{
  "num_hidden_layers": 17,
  "positions": "rope",
  "qk_norm": false,
  "bias": "none",
  "init": "orth",
  "init_std_qkv": 0.0248,
  "init_std_o": 0.00398,
  "init_std_up": 0.0248,
  "init_std_down": 0.00265,
  "learning_rate": 0.0109,
  "beta1": 0.93,
  "max_seq_len": 256,
  "train_tokens": 192400000
}
Each number is 128 + 32 x the weight over its row's rms, rounded and kept within 0 to 255. Layers, rows and columns count from 0. Numbers have three digits each. The size before them is the row's rms in percent of the matrix's.

# layer 7 MLP gate, 576x224, rms 0.169, rows 519-538, columns 112-223
100:172099080147114135138115121117135093153114201165117120147119135134145164123182137121202148142169093169109096155141162154111123152209132105156119150095142165106137131092122136094010097134114107160083129149116187192089132089153091162127090148084165178138082169154103139163083139109132129130142078129114164161059175165186173098135067161197
099:139147146163100142092147152089147164134113107086117162059122157118158100139095088107111039126156090092140072122132112129134129141195118101133115125133136148172172130079164100103116171125177093122139173092099143132155127150133193160118182126130144187108143152156098121143074139140156222163103106072158063115068134142178132105180106107151
100:087114135146181151141141111113121192118138120094157083135152087138149148033157133110149057110155183095149121140100139112110089150099154137157125167114115104080139078123112171148101148131104126118153184106001178148182119138073129154082154100133127096148154100110105151135131096102137133141091192149163147146154143145115140186093158171047
102:090174118141118144151102137076136142164107095139102172145123078221130105112144124144056133095146103159103132118125093078156118093162139147070117174169136094146109117143159128140176106104104154131134171077142069153189173069168160156091168168145102151081085071125139145085126106128118126099142126120116149080187086191097159135149176221085
105:164148127125148135105156194124117072143163168074137167147101167137130149182091095193089136068088102141100113089123168138152087105174124106152138110088119125100164104162208153106124119167144124166175118082112136155168135160150125163152171103136123121037106119137118089124057122134114138165132074090101165129154189128134115091120191125147
106:151082086120148091115085084126122093130123116187125125150159110169165105094119141150089160155094090105161117143158064109133146142160167199100131112095140124126091157139142099116166143115130068174148141133160129121107127131123117060099116032098113189139077162160140154189121173169170100133111089143107122091113069140117092108097094123176
096:165127146190127123121128089124132113080116175144134133139180127088113127120146149172093130134096136154157136151123088103141176166141075158130176108094092060135080111109143147138128092135157129104103127128179137183138123153140123214131102160201173138134165242092147119083101123102178149115118173074149153094088130184194131176104133145109
093:139135130082151118145165054112124163171160087119112135136084094151166170174186098180131131153093179192124121034102065075110123175076138057099116089101102085141078165157115186080081160141093131100144142078131108150116140095116189185102169138149083082188128126155137138129155132155108115109154124110099137123163126119090129119133132106159
099:149124150097124136135131080115100065174092060121131101147124112149169120137075138098140092132147069092096120170151144058188091048115146078154217097111113065148090137159160180139151127134160172159123127139128137140163137077139166151149074109126176119182178095127145108091147140139139123168121112127145119126113072124161117074142084080172
098:193152096195106070075133085152127102208167141139119116167118157052164117112123127134142161144113156150196205112123080115172069106106102115143172120133158083080113173136097107185083117095190142146130166123120100140136157110157138126124175141173137181140091113172091139088093117145102126094116120121103109133129126170100181117114111129128
105:107114094172172142133138096086161178131161120115130096077124108153146108109091122162062142109133176142156049163139141145112106119162177121046119170094157117133142112099152173132189101201142191175170100151154119152148092109096106131167123106099106179193134062104149096115129063116137185111121166097093121115065124146138122119172106085125
089:127149098116090126130147172113133152091143113185140149073137096123160158057088106143115083173137137153136109114068157126121154146125103111115106099098097127123129088163146087180166157036142217095167101162128137148146184135124140088171120141150117112111133105141067112106177167131137106129084108156146109135106092168099160123197134140133
100:115115076215170110080169175099115134080129151059114121173081051114107131164068126149122064152108138127154091098147149162110144192142078126097136197161114135129152155085102119101072126115112118079160169130099164138117180156176156092161106144175118148214126146121144132112056176102171164132159113172117075143172118137124180120108160135155
100:173112120172116082074151114122118101147144165089115140171066119152144128096176138178135055130082109114138153153147189090183117155148130149092098080160112166134107138125169123165102101110137142133129061147133141114072151182087141124170117122118053147123143079068116157092146134090162124137113109124098130081180151128166077105145150177070
091:119156137117169134103136127066167170106070152133199092162135143123113129095136116117137178123124140164114129063122143149136089103087090148153075156201143100139130082124118113136181173121160160122107081072147165108124167143125116067096146115180165146156172121098146122137140149178056127114186151118132099194150135114110104127129128118125
098:112094103177122122151147077182091101140081142182143166143133101157107180087106132140146089132060152106150142174057172087144099065090145125137151103085112147101178114134143072111138121082138153147090081133114161125085102120169053078071156100109131115106141098143146139134146115174100162128147103116127202117152156177130172184113133108129
096:168123095141142120165223135090062118082109156075109156110171160145153163169158122133120094134169147169135146113129127127160100081150169054089075158129138155097123116159138126153148140137125118159143169070042132095127057164128084153066117107100063174140091129165154067141123112143098166095117110097107147117090153088100138209148105066109
102:123112108134101171053176141127120134134140142139164114171094117165145139110135106112170099120124067088143101184124165167126131119157107144131134131126155163115087111134142163119112129068131154226133201031099125142127135127150147100150134138133134127130149169171192136147137156159146110126088151085121169098136076091125161132125136136058
094:116157084119134125134068120090111130133144063143107112101117131135069153107097151200167170141095132159149153141107188127152112177102153101148103160097096099119184128150074153163080121161113151183160177152134127146162122064148084091123127145122111114071093169074153098124113081121148192151104101132087149125173128089120163153122136125101
099:120082167166176095050143090132122184102145165174172131176162126073116077156104183108126143139140080149143102100134109097132123138120080119125113092110131093135106100113175160113071180089187128128122142143116120129118109077151137163141143152125087182114176125130121111066156100158186120124095122159060128168110131149152101124147145122107
# layer 7 MLP up, 576x224, rms 0.168, rows 519-537, columns 112-223
100:191158124127093125116091117093129133079157072155103174094131123131118155194087120109143102137120139135147032170127106126134111176138152071072071120177109133087120101099127067116183096073110052112108139085177134161132163106171164122116136150121058129090106120134170090144117125143171120114161153167118134130140148125162136130158137100149
099:087156183183176136114125163119136127149086155142171139135099170123196101121082142108127108138153098120132084078126132103130153153119121152142109154130092137194178124081150115113109094119120142075097166058122105151128144174173165144138179093126182179156100162141115122131123161139089090224126082110161051158167116133142096117121149106195
100:162098194128176088136086106132102146160082112117214137105155134165072081097157118133100150133145059075171234088198101101181099112064193112093161148092157106123132159131124104139110129144149088150102127070145134082099149123134160099114126141199114121152157113197133203107179113145100094127142114161119132120152158169089093122156102180087
101:117148129116179139152135078128124139136115117216103170164112059162108065078146128149177083144104124127123113116153113123131141128101115130060123108138167133099134113159157115111160157114085146130141106049129106122118099107124198140118165131080060132121189065170102169074199139118115121119100143183140127082132068086112148196099157193100
102:114204116130184099137066191136108162140124141142151117120163078133162186170125159119064136109119125195029185112129128151176152103149141148143199161125095099096167147103161121176099086083079078148188120084099101067102148127122134098127179123134083198169124040136151099126122142145112108094096103108136128139104136145038110140118112119130
101:079056172140066148145157124124178099157114139103176163188070170127108133205066121123119136130068143159081122124201108138155190125177075131140093089163131116085126080097115085160120136062144070120095147079166133136131126095069140082128145145106104122114087085138134152108129194090144136157113159124138111092131119156202126128145142108110
094:157136139114148102154116132150105152108183109096123149156118174103133125106095164092111056164129094140108168143111091134090115120161145135178142111099112139151150133154151033072160102134139139137158157093141114145138153121135164129087125174090062091081115101126146128074180164214047176147109138106088153137131119092123079113134131126163
095:112069130142160120129145157075135072108194112130175102131140147113110108047141123114139163119147114150093081173145143111164116133146122190120148163105107128119138138122107164173131116141132167125108151177142119151124067190186120081149171130087143117144068098179111157140103083113061099076116092082165160168091174151168132140114081167105
099:070148125138102104128120148110112134165129090128161122103142092118178077119118162115189181147161097102175161132081116153160141120118145050109176086192129138146118109170131123085100171109149140140155104141203127041128107139136164141143166093149111093077084101101160124175108084100159146114077166104141201094075115092130174086156184123075
095:123077127177164047134111109099149112095151148127090091139147139116140073136122161151173161118157149097130122116057133123156085133114089078122203093122117136125102114166107152106068153114155102161080133092103071158153119122082111103134098150133141119181082137137152173096164062136110110123093140086182153140147096140105093076145114133147
107:147118132121130179150165077084149184098075180094117155172108056118114155149139093083089095156164129161137118166150132141169102149114107128095153140165137067174121107168188171119147104152137138144112091136167128107147143102122133122145140104109114122132174186061143159116180143096100124195104184067141147163125181119099135116160088193143
092:123149131121064125138204159150119074138134119124126196105165097156132191085093119111100090171162184171121108105097030107153102123106101044090137096084090096109158123130091110098162119110110125133137138136103168123171125160131112113151096156125046079087124172155092112088130132159147105152117095148184123139083098131155109138156186160112
104:132148093113119114127162174088116078109125134090133153126114159167101134187113104161151134139165085142164049081100094163149105109137110102081180106150110102118127173136085144118132097099133130148169105169138132121199122164208115147162147097100137152121157114072109099094189158101097174155061136085124120096073130151147079210141153117160
098:140125146134091093137127081127106111143183127099157126095130179122122127133117131180107116136118080144098122109111172141120152113136122126124109133133143120090086147131161096128177095121135124151129103124072076103149114090058128121099084148073135173062118130125103142103134160095094166150142166117161125176114112134149135037156090135124
102:095095170129128112153148105087179164098109133140142108148193144117094148135089140053145138118118133141160140111104127092150086086102087151110091176117121073160163108137119149079173137134121160144119143072158127053196149149096116135129118108192151131125119147121165100112081123106117122119178055118121108130114115069120091114115146083131
101:117117165088100129146155103053042177125138125167126087088136156158151141129102132138136080124164089121119156116060117140149104156076102134138122072080109116161167072176153117084127131122085157160157082143239148146151118183097123137138091100148187122129150150071102146143154106108129130134132156145169123131070145132061121108156140158174
099:093145127103150098187116135178165134115105123153121121100158139098123107104122147112146122070134214113164142121135117057087137098129088094174081095168137181122142140114146161156108124119073140092155156132098143143124119149157142149133116127143110110155119125027143120140105087120146092192126151161055188157122127159128092107145169096140
103:133154153200095165120107091136062137108050129148111130148117097104160196209104141113119095166109163101069102071127094158134153126124140058151148134126092076147153138141139100140130127140144084135150125157115167104109161097072106099148109115104169121159176168055165150093095085115131140135147131103218133145110092188134142098108111123192
101:178182116106137114164135157112137161088103031133163132090102131146161116194128147118069143216128113171095110077129154137120078111134133131131116136132128124126121117109154104108131141072123083106226162162119125119195114055096112135112181170115143104138092162152070184150157138085169187175088061160144134117140178089078138144094105158121
# layer 7 MLP down (transposed), 576x224, rms 0.0993, rows 519-537, columns 112-223
101:093111163126100115118145113079132077126156171144202156132118170093116095091177063126149147127155139100151194131116105139182138116123144157145094119080111126077133152123071154115140087127090167197080136106141173101167108148123058142141137153123155126150086158120144160115121182111145150145090112164130169173052126120144113091127102153222
100:150088115154103107119208121137172151103169095115083100071079192124123141115100123133098170189066082154166119144100122115148144151165080064132099131115177073150068119180099131129132107139157098148149106117171129116086075154107149191134133039144129185150147189147173154164179095157157098112172174123110155131146151112163100165139105181120
100:108179182097134121155128027124169164138110086161106213128061080080089132183129118129091163113115085091108075158137126131141136147131119144152137074152159131155113156127147119059160079093122120146134119134108092170126154111149031115140098134132141193197125134136080081158176192141116183171150109115143137130097133102158163181100126151139
101:147149092114119112197123151083110147104133153079180093130144037175122115132080134151162167106127119124107109114111094096087126079115112126086184103108113127153121088142160128127126196136079091068139149125080094136153168138160105124105160078141166153137135055108120160093124145180125144117100132204131165085124107141085101123140147138108
108:093082130148119128076100124116112124134138024201084132113151143139102140193110091088178100106133114112108096085137146178144182116121153141123165140219167122099077109122132126149160140162150111076140172085131114129151156176132119106217114124152147106090149060126106140165145141143036099105117174164141113143180122084157077075135087085178
107:146131104077113163080127149085204147105091150095047113102145098099111092138155118112063084134207131069081118102061124173122117075173122106120141158138110185103144103151142198144116144150147190120135131095168127114142082143101087121185116158127131127180190144151081144147126172156161124100183109167136070123153130160119172137117112134104
098:137144110117148145135075140078123167170078178143129127126165111169180121169110141103123228152122200109119145052167118113106205136123086151153169160147107122132147113158126124160143135111138165172088110141080079107128073101154097047162104139131146113094160105115115141178126160122106098122169174131086168108178185172116100133165115054145
093:048144098183133098118117187130157121024132193157112114155085173100109128118102124130140149101107136123161117098104135155090121153139148078165072156106147133135145090120191088135131095168138183135102146147160118100118130143109130066140094130147121133156112115135096128130233133208102146120121167102104103153112116183108088096103121148167
100:156183105109188127095164102149118164145142158131090072097119142104142153133093129177062098121074178141122118129128143141127122100126194155118047150043114101130112133161122104170148167135135113143096162145100091121113112100155096067092130131151134114141107151160164140073114092090152130150109123100132120095070162115095080151095106146130
100:106160099121126140138148145164128117100141067117132136096122169203071117132140126093118148086147121188110097115153139160113145115108174161132125200218138098149128122165094107113107080147138119157146092118154119137177139158152143155111163087099118106160189100156094103163134116111072129166122034145188203115167148129130160138182160163163
108:054080097120066135139181162100113117124149106112116172054097101117146161118135144164120132204115146155127136156147164133152099188160117145097145129173059153177126191201111165101122153091120225155142121130148151120127073093080089094164138108114152126109124115112151169110087173144120132172050193086138146206107165133143136095091116125198
096:145130104100118116066137132078150112151116124135144082133132139187080150158125116137083196152157102126092190146094087074127096133080148167138122118120125077144106199145156138116093125095101191082143081124128088142127087153133145123209163164072075131071138119138115110080097143107090112139118087185114151095158184068111167148131129129139
104:132111040148094145151169137109120119132110158087146116112126078128123137136116078092110144168200072124148178168144146094139198173188122066110155093126133120174133153146070167131067109095155118150093124149155160113141101128189071118134162121095155186190185098161158108112193117121167129105163126137197166130172108158093130111077165107125
108:120093130066150114101093166099071057120114111086153194105129198155130127113134132132066140125135165153186155113158177125084096116171170114097098092093103074118106156154116178154140171115077065103113064088117140162066122136124088154142097130105141140109137141141121130112112110126102119106079115090069079113114130137097089151146136094098
095:119104188119086153168144136124091131068122130110180132153117217141070048146120163105087129079162112121104116086091112106139130147097103116135124127135102071126111118125101163106175112130136182063113119146136165078128164183150105189182098113178064189082153080090127071169098236117113128139084112151108104098112152150121134103108139096149
102:059135114053141122144116138136091161083175142096138118167144060140150098090118077084089213196175069149094157140101216090072159147126101133139112109125137125153083135091099091129133136104154092189091148059102139196157142099120098100140065073155156162097160133124131117162090125116132125078125142134094125147139131233130082088171106179146
099:143144084120123129084140193155137171119154148084148131063192195092121177168106069096115126172186062049127139116134136116093159147128110075135096116072169143165079110158108101114134112173151112125107065112092126129098102109102128139137101147149140149130146119098105150186134132066139147152189084094092156115143146096120135165166149134120
106:116139149149107098090069114143132096156151117137127168093155229099109097154154122157144117194098095127112184150121157138109138149113137174154070120149169117155122196131143199162118129121119171054133113137121135129132174152218197080146090145100107187154116116148109082146197116153124106166143163102113093108172110126111120105092111183124
099:160106211056209073133132125137116166117149182086169121206110121148153120123154119063132162112103098124085128172138195070078139128157122076163142137193131120148103089131155161094158176158154161179114107127186125182109165100145148132130141146144116175108087050087143095060134183078127132149058115074094093122113154107095100125129101146184